Each number is 500 + 50 x the weight over the matrix's rms, rounded and kept within 0 to 999. Layers, rows and columns count from 0. Numbers have three digits each.

# up: layer 7 MLP up, 512x256, rms 0.0724, rows 267-284, columns 0-255
# down: layer 7 MLP down (transposed), 512x256, rms 0.0673, rows 267-284, columns 0-255
# gate: layer 7 MLP gate, 512x256, rms 0.0684, rows 268-285, columns 0-255
up267:541477566483564513507493573460452519550462555527439509574456404561389382584500519495485506411465497418469607496504394537481478509598601438487446490537452600392557612497465442432532420476441563510542489472533430480588399499550325560528490525440468558456516366453457496525526530432494568435425511484426428480519468539545515582475539533472518548471601545399665557407520430468505552414556531558544376452567507502492452512539469468585530531502427446564410494564407479569504480455419435499445546598559503506454458616518463530647468393558462504494529545438540506412516530525483560493458526464570543569492465483559540562536370581413455564548618490469348419553493484549471475389453555535515552477462567448437560545604546486517572552507536620589543577613479468570501480590491451
down267:545606563455508534475442459521523545479491484405460577535535553562504421527542474545526574466474482542467568584503536468522473652455523523541521549593513443501511587609603537540472481452469454499545410598522543497565510382415475523440490556541480449616483439572507549519490493436466539553504538512419501466516504510498542483520442469439535519475539488472456420434414371528378441460592503577523556416579477467538515539519502469416454407509468511508471514489512488465546476420502447526575491528504508553502535427537581498525432425431494456440481495575532547442424572546519459471555446499453471453474541459425451435536500465525515566519508469400543587559499506439472496549474464584466500530542526442566447534527492470488479557539465524591533573508565518583477499427484443
gate268:538533531537390456453472456527470499591572559524527522535433517499432414453482520521546517439470516613557486417481554498428468497442540500589416597535600532536441485542459463523474516469507552518600531378557592503467459519488498532406383461520446517497542564491512529520423553432450491482457500447492498500486532540490484559508497556481474539486564489499548540447555475558484490510478550541499521572586549429457497509536502533455452491483494456531450494514500436560442505503519559532527463386515532613557490400462478569575542507507538432566557468549510523508427446562473526449481536578523398462446512586489460469560500470528535462450529518414466545634485442544498491477435507503455586450444524391349570527596427572583549482478529516377526439505504482422511423454541428
up268:480476438504477508574432480485543474522607543538516480595455575531526415491455501402436493494525498543553558464550569442498439513503455508461515447479513481498453428526479491534492501435402528587421366602456557452488532527523507512519504523435510541470510520556571520495532495544490491470503605548446476520454484563510458495591472529581456406519470452579434496467502475486411490539521485627505576571459464479497455499553451419441530614565469585548435561511570561456539437441548511535503528486325552559537436430521401530514480487511516613509385497524434499540557392418531488435532547449491528570503513443563532459498571471529501496502537514479522561574551476442565478404470388487457526528516496498458519517486477492467570499446519477516546396474490429485593494497441498
down268:500508581403408440484494515463506567582479465476458486488456581489526580500426442554490484493445473448504516534387468564401500398447624509505570574502511520515502380443485469480442523481539543473573442547487472339559560501489472415446482478585414371494547531511545511441445560551522425542572568516531557491512458421477471507562415429525523492447502447479475465473583560391613556523531517486531428481561458502518523395591497486487442481508474442519492485526467517585486515481426475416463446523561560484422530505550453482452536493474551438442450476455556518483444457487489454504368556458448422512503457545506585387506547548434457489519502498536519515537520448554453497488442513566441504554496490478358467486471482637467506542425507484471628519514503520501425540467430526
gate269:493508536448502532484613491548500538434569494514482533411416539539558557417511468555481585578532444586554487552671481505516575449582485619467561543486558427492458513510499542571490495508522512455453524576466521425401535589554488440521424539562457540548463505486608590474598506538568478515508468450529535574502502496564572524479495458462668598543436562383560492516519461472488516516549458541497451394476441528449525562487422526582533502559432426507453588538481621524479520461504440510539452461441480538479565529395442533553509434490557484533528405505506412411449551520495460511575564502507529406470468441544557465592522397463530545459518537530556531531498528509537563527513524426460493528549502545436446419509513518467389455491455526515572518458476412466448575518486479
up269:447526500528469557497465583524557551548506483482590443461470521442493474559545531496461461460550516631529522470408504441526543522459543547539414506517548525557555450479478411499531481459626427529591516452516529497487545539504519509464563464561542445561495541526446548581469583448459549473543464542413456504425566464538460528431458531370548504399566453397280474529549480477444424484511538496490523539474495494517509489405500452465527509535518459524570397528401503459448436457521472436532559580474469480451453644583424545604436597536596544505475483423544512501523546567407513511448441518530504453508477503513439493648565484400459597470482437580474506442503481541496577549506468516387502503503480548542532456436504513546484431460577488446516613425522566543501532510499520
down269:548477453437483538506450525477508542503466510474400555479497496575485509495480576517548546462555431505456367435470467509523481407585428495559495499494505480421543496337592541497512583458541454557473425502523553386448495447478534556417462528503441512584550479525524465464541562452459448542488474511467506631441561556497420545552506611521394382535484505464434502453471488462480496448518438400638596487530473521493480477558537504516518391374556488534439449474483523615555494432496317526480496470539464483475546485383473558460486514505537533448506511473523495534508505465507533547500401411479374501455397465528629485445512458489603492558460518477451470515508422479570492435547510470552503449423566511564594519525577461564547551509506494531620486519493498541511478404512576
gate270:492507370537492464538575473469482472479546434501447445491463489491463522532537497458566459562497560488484587563574587455500471494531432528401601467419543498491526514551487482428464539461469476383548471460510523519449459475511518450426490420406388569373484430494416560536502486560591407449496506493559521445443451536501456595495500550496536475540510486513564485476514507442469477444344500415494467541409543557463505459425591486562459534518486512440536526511501485492467470523458495464478447543490465479474525546499516492478491586479472490475464458505510530482396484453478491522503552437596431494402527519510515423575486488480523555486503528470475468449489548562508520475526387628526543401457449512482383477487556493531480575460550466505508497509461442586489435524449471
up270:484493519559612567486578410461461571478435449542495518514554604527570476502557488522452464539495434610489507474414521535523476482550499533532459535485432536466600489468513489539573536407482499517401449482523488486507535506547499480571526472535559455557512459550545509469530444518501511397563427523466539600474481494496494519591471492524546471501412529498511504526468588502453523488457488490513464518495510472466430491582495584521548469496475389416524479520464528468541392547461522456515479449443541525539441505553556474477493473545544452440550577483450547471506452511490464516411518495540496571464541505512476500568539467598537478472459585582415597558513545507477567456524486535483502513540519441531474485449555487438529514444484468593484491549494507492573496517562470
down270:533455549494500421540503514521536457512503567511493595494496478462473512524524534497454461449521519476449404532519462475493440640436542439538542516524532447533452512531498517446482445482512538519490507580579483457478483527448429615410473511617512509488560551541571408536471519426526519541490608569533557464515522487491560500488489462483622502514496485378523478408465463497516504555458542541493507486500509488502486588497439527462505478496565524535493518440509541498524572439588578438540571400503536532487580511439449559549541449517496493530545515492491480499564541497576551474490461486521564443529631510439544508457629514540455508485539421420533503540444426533554384527410446547509519554512481537541511460523407449614429477535455504491513475475475514466456430451533475
gate271:439546405593448538578535513528549469510469424486490526446509416525477482510602449414544592523567549549465514562461489452492524488479432507350517495536543545546494561558453511459437575429481516436481533550436504432553544489539556535460472441486522495488489436462501537545587582535472541496538504474544526513469507512576575516531505544583568405564395516512474395502508440498395434511482421550526500521574462432571501520473508477492480549452535484522574454460557460544495527504505522547454483522437477538532430486548476562428506473498502507433491490482536471421502524511534531460589529514469514445509562554486541508548532541442489531568415464501574513449445611520466510598530540500434487501511497456605545490547501464532523515558471416434531542492471464473444542471490580
up271:466468549462506503515458541522525499475454582381485509464509470484475483441565494496554500525588453571509531578525562523478512442600434538497554465471528494468476462484513430592536451490470527571533544513496441509452505526514488454497467475440447446496551642521448489465492512514475526508474506465489531518583486471484497388536451473549530469585382456497523533542473529546528506484533515431546445515476459520457557445478550603544471511516518552514550513473594533463504524534503585496536540456486529485574522514458550499428552414589462441461476515502485535535490385544543461405510538524432569473499573553544543470555429530520545531517520515557488534416585460558509569522540460464524515509599461517466532495360498515476464496518501497468488429448533476519510582481527606
down271:483462490492371418513557487437482473545412559554537472576472497511473506590430481474424442422385488442493495436432419522582462651524520514528465437474422404513581539452499588436530506506534596476525485439512496478580413537485489567546626573558419546479483537427548473543498438516468520533430465517510518554470521503471533536411535473516502494438518497475457487475541487433527540490433502446421488547427462519543434499535399508423372536440506504524514511477499459513499486388476451385460523471604422533491476499458533431562486601488466516532486474511543444524505544577545549526528365510521486601494449448433491486446496471537523522421500460447544467504444507532501501533440535497498509556439454565455445552501401538449514527479476565444498475457467531494475485572455402
gate272:520477550477400471458458471453539447549403565529529536531513507429511469528463492496499355510437512462544613415531501541461391533555551527551570577526507425497519527436455502444589499521601512458449489474465480452538520472442419524458509524528550554453472522460486472467425459435444472469526415527487418534569488446407510499529549433543434537527566606381528540448556448501528478623476553509494486465498467457497548477478505554446509536569486555508425608466559464465395525477507511528484539551566428571491513481492432511611513550442522562631488468513508502495578459438543455527487576436461455550465443479531513616464513516432550492430533540433400484544575492464566471399546492566526523505418516453552458484488481481484503472526468534503481500614579489469511425474569527
up272:509521547476427548501437515533487419428547473484489483508547500492520485489399481505438484447526551580510456488496501532406393478532476486503554538524419548479463526479517535467507570494494523458472557468539525544534418519437399541437527498528472612530513539508537391533507419433477567582499445475468471538607374508386426453579549483485472454488509530481510553553635451471571444590516577468500564428559469483468454455466457523538511505574581446457449570402479490487472483554394511497447481548514507499470489464550556468472496507642498536486480571471496499528489477444496527439517514511457554498576509482432538512528497565446565486422615503480427476554581546514520484465506501485555547448435465453537502497496461530430565482565407462459559444519506441490459445498535513
down272:542500446535553591590555496554511517523413429526400463416515402523440510492620599425536600506505393502567489477480560464486504618497479454488494465555533453513550486502569494554537536470595530514473375522508501485496582491489584495475511483485574445481539431500533548467557563510577401492543484459542509464451505462597542608485411496412533536521542495458541492460444532524447505426511439506479505562415571477539567574441461494444462440464455594509538551595501529491518536542463546446509462430500542501541499502433439584467446444418484495417466495497491438521537491507492493519468528427528453542545519556570511481551612496530459479521475433501580477514487496463503498564500460521543569472527445447559506521560484518486565497467502477569456550485472495536533536460446585
gate273:441513470443477494464484463481477562523418497578547502492465516556417458461467489593515513447472355481555498525439510590468525506473563484485389484552422462515553519505500509409545473482512578514589449533522509443649475468566472573629527510474475623464531456483541422618587491468460364536498436446525532478521492434519424570482519429502489548428528561455547522576491467503416534456520427557511508507484457580547414460507483470456514490450469513620472482443511574537576496488377393507437507512540479462515460505513406452521514449414447458416591517410627468437546552513488530452496543492590504507512435449460514502445505592548441508506545515432464462415436406478445411520608538598544567475377471536503420591540449564515565522507575549588472471484519504569428449442519506
up273:461590438525537589416494449574459549431503588521481488472426494545479470464483568478500563508554525442436491524513543525477486499474514440467444444504509593413477561539418562448545614450530456385577584570511455517552560506518432560463518518523591476604418491553421541492422517500402564475541512568521379479512473469496527460529540472456444558509575468437508492534521348512491563476510588531608476582510545465545458594461514438512515538532572490413526464599559573549424485503491519447534562460475506519586464526477486509528516509488511484587521411517454628594477523537451486464395554475523462524540491491574381541560485439504608517611512531530587543489472364470517491455500560434479489545514485528571493448498511360428417486513502421461473493395534488425516562581567522
down273:565465526452482472575504445550447458556538549496567427506481475527440639416558394544571555551441487481499531520490442459468516409534524531474490481496524478498530483466546457486439385498559562578452463490551534439552483494495553401480503513452495443428499563574491595545501580452568394518406440596488445534422500476547496453460564485382516586504509507524565520431620470478504440484554500445484496477395467563512479445419560499463569557485578464568554485412420554433544588516498457441576499527500475411484536410434412523413549553508496476495534569497534511393530548508499461496571485464467520421513477464588423524565555497503471472498438571477424479415473495482430466502574505439520499502533534418470486528503603434432539464432561549530566468596513432436458547557459450
gate274:503528471466471481529422501436559476457492506372442458532502526597513442564456508559486492499506484460443563553453588541467464485444572583566559510433581397475560474486593399459509500457507614532491524511438557572533562531566454401492495510491515576502532550507375496500574569465493525549449528469510533452492538532464498507608487450474451526501500558559433528453510572467483473514473435535538411506465403516544523514541562419532523448493541453452452444460519556469491408490532563468571491496500559488554579533495493436473501443584547426477462482377506454572536524466572462534541418608513433509604528626449459514508476477495525507495605531533458392480487495508526560532455402455462541466465504518426540461460529458521468484493518518432527563455420569567404561537539546
up274:526529509459524555476499572534478403494521453626495556375467520465410429506533546364533462486557424504523470622510571554516636413503493487399449491527537529491507461457490519503409534547390563522494509464510487402504567567562489481500480445488536492461513557477430578498450577486543472474501508506522455536478511520488513432537462501464534496402458511474491575575481429458572506434464495407487436501535511550460518416526478547434479544504468452459560495485431549524440603520549606511430433539401531543511496516481449557476481501439475584440559431428467634445536458536527517538432600460461470461403522535454493576559375507557470466467447504545568535571548466477505524501461542439424438460478519524479493430427546505505475484423479498499504459533515517461497519546569548
down274:502543479460446546499402501471519616525545562537449554524474490673586422599464494441482471453428448465519489487536500487532495460504563561493495510502465495546495509578580497501588430535501387513468490568403475567533495424388565488565415567511555479500468517440497553426525513482503506500491454479506392467497531505540502631431556508530578447466521574546607569472451600487569484527540501522409496522532633513518510479514466395547582471489575516552432480489474395524533549479521475487547425473466463594474504532511517559553521527492492446572524543556528447526514512457479439520542456548405500486544461589451460557414578574493529530506530514420477602466452567525435525437622504501527546501554403463491461567593525495519524598453461476502456484437588568532457449491493400
gate275:429546440356535501442538494433475561453383512441476483434524484503481502450462519494491542499583504463499610394485459606491498515553492535609508531517488494535531511496497517427521415517487484474513427404526482626532455533433487419494519549541436511499487541471471477489573417500446490549516475501535488491508534448478490526569523464397540525412481514593506481492486528528462513490451487511490499504510584512496508524480496530517532537497518522525486558577441437514413489496480486504513561487493482480502508493463464469438525507531544440520555578513521534569501521416468511484494510494492454480539430480549529478548405487485457458394529449512371480487490525515521498488440556520574573466543517570542504589475540451411467462589460548450481504495596536510429506572490496
up275:544464453487506428492466497445542498512424445449440564475506554462433540548496490520431441482419520454477416448536453509459474464543514557499490529495510435448432471440484487522570421503555489512464513550482468444406468515443482477517505568541571538443571531444586466496439481461533530533497498494493520575599502464499459517485521578495451546500482592430501549491449503510482499537508471484528519464521472555470536479488485415488537450522577455521569384477502505469519535477572580479485548553493480615548601423477492489503505529542532453531606514498562498503456484531522497523539532501526467522509567509433494484508496514426449432511492600534484483608437524530446520523483496467551570477571457465481519518476454477460405462441473514494500517525572488520447563495511512
down275:499446532592486541483526436492624481499662514555537570517524473568511494502527595491578582507542508584445524519499512425491463427579506464557481505479435529521601521517465538453383525426469495523523534469486441410484488474542559493496530475466456526572518474572560447518498522480480475524509455510446428511449437542497469491590451513512468525478539450520522510518534491487555546485498546446492497478476533472462537522501510535535527518501533531493465488509426570545507488582461540518465421517581516427484433558418454567462484439475541490495448495543523476557495523563426551509495527439483560509444533519505516542505502510544467581491425415448460539424507490490495562433481538491388407517559513527538413540469567553531531550583507496482462469493487436511545481478593512
gate276:511542463491445517475524557543536491525534529498476457499467562463536477498400489491534457583501572506491570527556505463529472488617405435500532457523469366507395541552508500491487470440483467409395476532461467453514487471503544459542459503516529450558466522538528487512492509469569504465501541484420473457566500496499577498502471473585491549479485425505567486560582491560417527480494558548481435507556497552482495501473556437505434454455539357593470494472543486535562435396546529576572479479518472447416556494582462461503538538410424537556509467460448456561512480479579403471457562471506477439520462459510588466446492518478408552494463417479485392507469610452535384429464493461541508502454507470548531431440501494480482485481454465513460415504437528459526520436514542
up276:541489430431519549484575433567637518491488469521568466486451570499489425506581485560459561391400504579510408503431538511521516487455568515545557523457508481562419547526562491510565575457472526457573532589523470485546468504593479474458468484591463527465601479506548488438468476511527505434518513457517587513539518468505522522505458496439391467468493512567458470505509591584494509494530475485446440502441454496459499554448570424531449496481485524557507472498503511446495539547477557472554407551542564485513500509482490503439503576493471533560550511482468492494444468476485454568466604565418585459531592517541465464528489497507437433562562465478504461550533493496510520471449407510499464479477574422460503538543518535466471570521500528474525475462437440534484486425468537
down276:483441517551560570268570497470479518492481476470462520562472577421536475462524560503458433499479441484520509415537480412619426410486490505500495458461584484506451532593427463481505571473406551504485533453452482520491530482459540475436557488426534489486478456485562523548448508426473581590498414472528474581475451553442548527509462479554544482537584537483523451598551515555617544479514422583579523541433579469552516484510551511472553442472537461478586492539481455552484448500485441611466497499496510465491504432468459565419470513505504568550407512583529523552492513521517522493503525479477518496464456475464478456457579499465462550571406506512534516525504508511515502493416489451508493565553433528459452539459517499468515485464541507471473488517455469578566494555565591
gate277:521423523476447440525486462507549502537594480435486516466484545514537492516449588532499554540542469527457491531536623434532455475550533453490489494481600456486507527456509493445568434531500585445518553454489452444484478432522434537493524561455470500415537487520482467454409596478568534430464515504442538496470499532528579532472548504454634483552458470495510473553567490528500519565490522514409551439481477479429433474543594549536429550507543493575546595494492522614591474429605530519456540516539485456454476472534547464561467601469529521486552580424571481545436521500545444545531485587486344462436415549489499545384446577538510470456519492459524484536534554545505466496468486530464577362443474572422500613467482546594517500596480563424566416466515533504572417610454485
up277:467471474491505464454496443444471592511448544530450517543559467547483446552508550515405457542511540517456499499470484515497477495568527557585565439435371470522490457518483409477532543487458501554462500537475586368473484475503461448416552503588577534444510573439471459518503494447438475458524556493539512604517478521453493537424495469534513475417677510473523516614515548470482519514449561403511479538488557447451448483518502490542425466513451443492516368515461495477516543470539499548444539495595446557512484436505472551497487414452474471498587568439472504504430521526540519434521530421459413499433429485479429487521463479556547547535511493464451447524484464463432591594483481554472528384426501481546505558566444447528431460552500628569576509514537482509436516393528465
down277:443563495418492491538532579434512481572466467471511542515452461395507553511496476514565496477490459547508436494529468637509569558425477532583530526506484483463477506580511504404358463498560587516461507521447376552445428592576552501484549475500516564494480447647524494484534580578476495527535447378475522545511459497571521483457562490433470452519448533477393564544443560529536512500451452528496489520486604557611444521520471506478574530537489534462497485510539523437514443481473517453499407479489514428484518478494517477435540432510376530499504460529611439513573464471504420625456512509441552490476705622438542526561477584486437536462568625551571530530439534526533474501548558508450468534497513437524525524475567446395460386520493448509486465480476507497482596580532520
gate278:528508487499501396522461535500464484450510425479543552468495516575527504511476519472493589618521475656572501490451497558539572469547444543471433569386486482521515518501474511493509531511516569528552551522506497540520514490463482566522463465445488493504460517414440545476596658534467514499440530517602515461561629460484443430528467434452583490529519533534507392516497486498537505485429543515522471392602395487373505550556572492546478473478555473525509488522480537461550442430566489543578473531584547541477494512432604472587479477559419504432523478381467482523512512465576477546574562581466488454528545401479486524503545492557536567461527531607530495444514476495498575456598490496548511394476462561536515478491525527583481448566486534468500465473484445538485450480411488
up278:486509452471502557460452520464500532476505513472434496442549476486472484490531477528431604459522456533477489587410488490470525517553493511529453461541563498548397443456458541470473458424496422455373536557500575473534593496411492609614513534409545461554534480542442515478539373465455487437490438526454541447550541477445510496580460420541504488518532440558520435480489457473509385505517523673508539492524556471491420516495463512389475583451543505424498618431495479477595538514593426512522565538464463456538530521425461511422550527463491536408516535461501508497480487556540555473349561441420547525481497516459501472554463440479559526518588446428549470460516558495452517591531484476477524567489519521481467545524560511463414497520603440554469536595533504517537525435552508
down278:409494484609552450491453451520500471558553521499496546545429547526451496548491510465500478435534599506441524450480465550521453554447616546416502470539362448461459577464439490411482466502492466456554404568477449453413522496514514486488545534522577474561503403499505483470422384526456418528494532498573422520507371507488411518433552541452469495468466530433545485521524486516489448413463496521554395574532499516486527442603503509566535519526519517525465490588420512507424523536447517447413458587544441431559448542501506440631425444574477467596506526475512557561465634526455536440481542521497634436572531471497564556517500455485510561470496550443426556460461511519539531554459521502424460441405522451469512495550455535433572491427558532501393504431511593420581618602512464
gate279:607559629484484437343461534477434500568493491431496574588515492592482506535539557571480481583580522384469482476391448501444594454608550546518525562499549481470416614488513450441474440542422520531556521433577399458484503415533437428406422553440540475543465480533481456527454510411499458578459459459536409502531444385474477461422600560505465429507523508492477497436525488481534516574469540549489528502574570542574577483647494500549508543516493480584529432485509570493595525391557395510383554522515428428585451499521476406581470489408475417561566437466473531476457520501531474424481440485595501440452389497506505567479498551475509492446518512469414420493588512453618411379502465557548592520440519519451541457535469558393563474472443611526563473511531363499517399562507487
up279:530530456505468416539460512502530517617608541536581555467337414635446572485597538511545503567465589491443459403497467526501364534514412489495492477541487504579599426428543579411578486516482478494481556544452575384509527526550591455511428509557556580496575368439526457569434532463368563519612453502534466475500474498467479489515540479591432520498506492499410517485450512448543522556465526406435546458499513496481429564481454507508459454465518564547445483604436563353416456459437475522567504533431470482489528477487456525559438499431469494563609406547569527486559450514490473477509454629517499504524500515451551450484485581592493508435460367492610501560503482502554562524446489447503605500536513509477599530525658464470492579544455557495540455429421587461407510505462436
down279:644511580518480539507442531508443523491400489459532438519615470568500402456549540472390513514501522526463583456513566496522511566465550555516521462533562437510552526482417507463464564452519583575559605490484481440487563512528437455567578559470474465494522436326461531461494514475530591521532571570478505548497528474508481441573496512565548488394410489453432468520560465564524399664531442573455448586433435549473568528606427535475511485608628528487427491543564509571545534509512549501450529558541475564452478424498532425451598478462593498517446391510514436428543588385480532487551437426517565546378422465610411529494477555483524539488500659489500559549547523529490442455561381525469323398534540564395525564417380533522458441503431430465418446567506481489522495566538488
gate280:555438474531517370583551582468547410464446570468535493510511466437386606523445450542452380509489505491507511419486520577479476473483497463434550482518472526551536540526549527425557515492516545461484525474451524544425546465462548474504466559438528445558393545477545521472528521523465489514470552481495536500416516486539487522498548477495462544437529500486465502493505446422485465518538497562497485479530443519502400498514477645471459507440490593512470483465528413505462455499518390474426439436548472481579460469455462485487410499455553506468554558512474354496476514532440532489514523472477512439596470564501511467448452446523511538435442420496480479521529486468440489476461543586475506569495463517484593469501491531514580485433493566466528489527602520611365486530527563
up280:414491491551545483462534461467499467528464470588500495538493581529544448482507495578486451531487474422578574524486441405539444495560532510493544565479523519489485486496480559443424527470486546472485482450497556550552509534504553532487507424586469524476422400479542394578497482481509512491534611500605412554375463496415458499489505635475467376466574539504468479578479609566425551546550461503439432502431533503523475492454437453451522440533462553503495470554445499538513479522555488480512470472414450461489478552456437425461468583470543512538544421649499511553444555545460555599519559489517476528562480538524495499400517528532513441595499531527551534534527510416535469519419510426499365480493496509469509529428530456526557574488483516498552456492447490475449572531550438
down280:439559529569450499489496500506545579405503454473545412598492397514468497504495528543479452482500503515489448574465462528500412661540569543508533417533521533541526555542493454539518381482529637512439548476473474495459444437540451575512571531528560470631464588538487483575545455520444465449482574709509518513520453458525495473475474503496452525419507520443503427475546438482519495448562586530508505479531505553461455574519494448476425531454446405455446478444547500506547519441425432521452546430538567575518542476456511449503477437481494480504464523413470606530537520514458583512574475413502573538549444468536455514526540437500524533543487427509562535449533496443499512535511516566516513558592458545494534545511531482470424495426459539518496481454464486532493486532508437
gate281:473409490468479529531520532578477494513500514469537476438431556445479486433557457471554489477538535447524430519495417544438531407606521515491403564441537498476431411483511513494552472468502552481454532546558529504444548348436412545608380413548407487507469524511529466533415516501495485497472396476474485555578552524368417447538521413544468424496499438616507444462544498515489487511555533457494407462535525416530516574488491388547527418525451508580394483458559556621523469537564512500432520405433475463437450534509490412489523545455410455616592535546454456556565505427450437394481498470493466460576475432540485448482606472456587558463514514490463490629544533428528463435516536498500478468488460460494496458492455496474484525575490527440582456441534465468458497434605474
up281:510583516554491570480520487568483498506512435462528525484538533439529490457502542502473483562466599615527542537490516551608553453478512591418480454442528616484522643496528383489498531533506567504457504449454534478438427498502505543617462488481477524406587565441493506474553521509536462467517628441510472479518576598456481386475514487497478356465403488557485440506437500507492475562543619450485551497484588381453499495460518602579510506513513502407446509575572467472520502522599540448452517411505582501512544404429502577498664466515428450500498471574368474475494441521458448483517529566522479468455531435495474507464549439479536506445509571499582535490397517481440474510510476570472473467567539530522469482558556558556530524539494463465576516555578408481537476495460535
down281:455555530534516539547412646529481575473444505527481536474514452559503587515525585461519477548573527520418343453477468434512523364540513545516522485462529473483464513515481425539526477502505540524456469504521459463501519517644571491508500523500467491637553530600453541503506516600506514502520469421451538356499555371451570495520517488364526546465464449476524440487593446514541548511531554504555534434556469554484564466489431599590546377481562512543497494473481498424442553381547439481446471515448513517504535553440458587505564421473453404513521515413575553428497548549478448444547490546483523529497541491525495527509461539495369536510510567446551488378425447475605444550512460443611402526464476432426609552542471512509514513450537435492450432534501492535534549442437517
gate282:513531553366462425548519467533517482411418544434563503446523386565460471529472505591498438524544414464469349485484525520396546426541500488514507462434508488448471561433478555497415528500519596486504413497509562500502569493437466504485456450504514492431482411535427454579509472567540499539585483469516564519504543491490470549538512508574530453553452450421568481567474505467572535472578436476488571447568501550549467467608499586453535471497494530534451498478537548494602552443516450417501412406531494501490499519502459369468503561463466503457443437544544501502567461576440442460495493536438533513496422421476498480415553486486475487569493414578443482486558550529504457493563444488536549508525576469456462487504404532549471535455557555489409528523502535560426514544474514
up282:511554530552521612474483467583643501498491446456431450429559460525466546563497502541485460550542466532510485556518557562497536489468516509516498341476516480500520522503507510494416537438477526436580580542414543594479672550578551492533479515569526457531519469543484551493593495520446461524460545462507476495473406562495440492511512543463450437404461506555505452660531475423477536388532445450521513454557547495463449449506459562556498484476549489485537505483568489452522465463623568498505527372444545447513452453520472489544529533549595447477497498487490530512506502541496470511459435524499492543557486473460522453519568420450459438515464423510528531440481618558386536619499640481535538424583586446497510484437483477497417508437509482371478520497532611482507567521463531
down282:514474499597467485464470470476487635536560506512535491596517459517467511535449470450403421508490502532501628451521497527568426466441505541553384515507519481485422555488536518452460533420497405382600497458455614504470493574566495532599529524544487488426506491480458507547552555514426525449513518551555550530559428473434547495632523431380501530368471524455464507544524490449477505525503474533447471544506537434443523451468555515508518533423429575428552502380473474522529382476437484504554564482389547448431481594605487549520417506439576494398451550462496498521452445651464494512464534450547475504522397452383543609493433516576427468470641453495602514465484540531419462497540521475580436502475490498448533529465378536489516558511514609490525512574470546432440500449481580
gate283:524478545581538583465316527546427561461504488391539433480460508543554529490494520589537460469508350482503415508452438491420527431572522558550501445469480488468477518508566579532515505506495525555581561490489538535399452455569443511488468505468479508536426540470450488543635444484416591495459451355470512489554571513400453425517487526501586551597510544448517410457511524530561552462522505452517503425547456493491538444449427538540484463546396472548479454519505508593542485533423543500495523534548451547541548590530537461524549545513419521520553504450527411477450486536435508528513472483504413516426466474446468652538519544559482544368569480407430493444548495499493459489500517491462568457465559643465513466505582538519537533463419539445483544424531512506459588530528478
up283:483386511511427449560556553446504505387491448497482504496487529390482511430584428622428504490551454475442505490398528439611548523455529560493561586560493577515527528360440433561431444495443444411462462481557516580449506546513459461507499606482491500471414407479584570455487493463512515536530534508499526512442454504546470528520522482562540584542443435615523504541537515429560532543549554523550440603423498483534501430516526575457569540428428511447496454521435476488526497479543376455363418443589468432437458580542412523450493437559458588546511479479490557516619582521529409421491470484531434527541526503464422397537536422508465498563464481545488570518458565505486440417439608481500517491492541541497456523493489447503533478363604529652493456510499497594501408572517516
down283:629562479490403490577498512566548468497559546474504553468482487516419453473567448448542515505446530409473524461494518447469614376461466546486549567475449529558511468407536600531508503559517551477514457484534455546494566531458515424452488467611426491543470565505573497583553468427498503619598454359487593449475517545412474526554467440578464522538488454518445445406524455462402489498582510516513512550587388486498580484492410501470510518524489589529569421631523469413464449507508495449423510575530487456489556566487473593495586534456495437497499496429600460463514583459540449459574523603525483492578509407499497569550572495580480514518466510513494624571538571425575544509539541518499469554485549556555475533537550456517566566486601477501589564522564580475491429547532501
gate284:565451577440495470475363513455476542468435545393568613478447471480493453445412424544483555413406599552480578495478417473524555508540507469511471497395512533450525479502499491584522483493516522500511505589562508450494602509655524525439518437561509459515434504442520487494533469422431513545611473487476497489426452446537485454488521494481509523474567511543507507447402446486401469576493505520597553623497417522511515537420553433455508480461505456544571479359444452530492576499544430486412464515431356467564462531516439511473526414504501480476549578491527533452510511513527511549519546492451570476427526495568486561533569482480508570455505577532557413457449462513480502515525527566497500538482461456452489485541507480527555550519560540437485415543578516564429577519584461
up284:485408477515540511454552365539437509522495490538395479393507561466492530485513428531500428460354535499478545560592497540484521552507514480457470501532504509464443503499558480505508451522610412446459442467466501527412489472536506566416459462469479444486449537486427514422479469541562519506496454522547441558387453565474513576501493453506513557571465607540578494526466578512509383467442442473550450519585426483471507524495421562442531514534504418500508498524485519533600484516453432557496451493508461486432453468472518491493634567445515482478563495555592397483570406498534481567524403552494467514431465524588520502480534517445471497419451440561535542551484404509449503528463488508520428578539362465530373593589511472441508487487448520465533461563479526444560437461500457
down284:459552540524405542509597514423500506547520534496555564517516520547522496492596520453510528448537425473532441453531488463539441568440513628471544516396529458517519505508548482462479455528456620495470512487492400519399436572477455483442605566485522491484468419570489557508410501441464547488454512508437493458606501581464471450470540540520460482570491479464521447492475414604491591420482563480561524453500617516585410465571465507496538484543502522487455503565497504556438534445539430418490429519670482447500635541484536476471454616511488492504458529458506581487437558503477544471558484472563503586454465568576466510497483437436544448536484552501512498490491560408514509510514511508479476542548423545436593490475499562549502635443535431528426539500468459448595474509497540
gate285:470493545455571554373495500426454541546466523452447637494465443578574395547512471524575393393471521487537428457521485430443520440431533562509472550505507498478477461489536394462491465495474502527557515501457538482471566452562487505510380496555517507556460411412440491543520569549510559487571510493435492471548518420501487497522553568513510405417553493486469453436463505464508519505447457451594442576523455450485531439479510475437528539569583513534542445477436536602509508597406549542540614502461389495562454531506448535507554584308529420524493574505634570530564514477539524511514506513573475440453516576559420481479481564545478524484471445481527469554520465466579497492517518526473488493539576565497550437477514611455530523496490613387476400492611554596526483509562506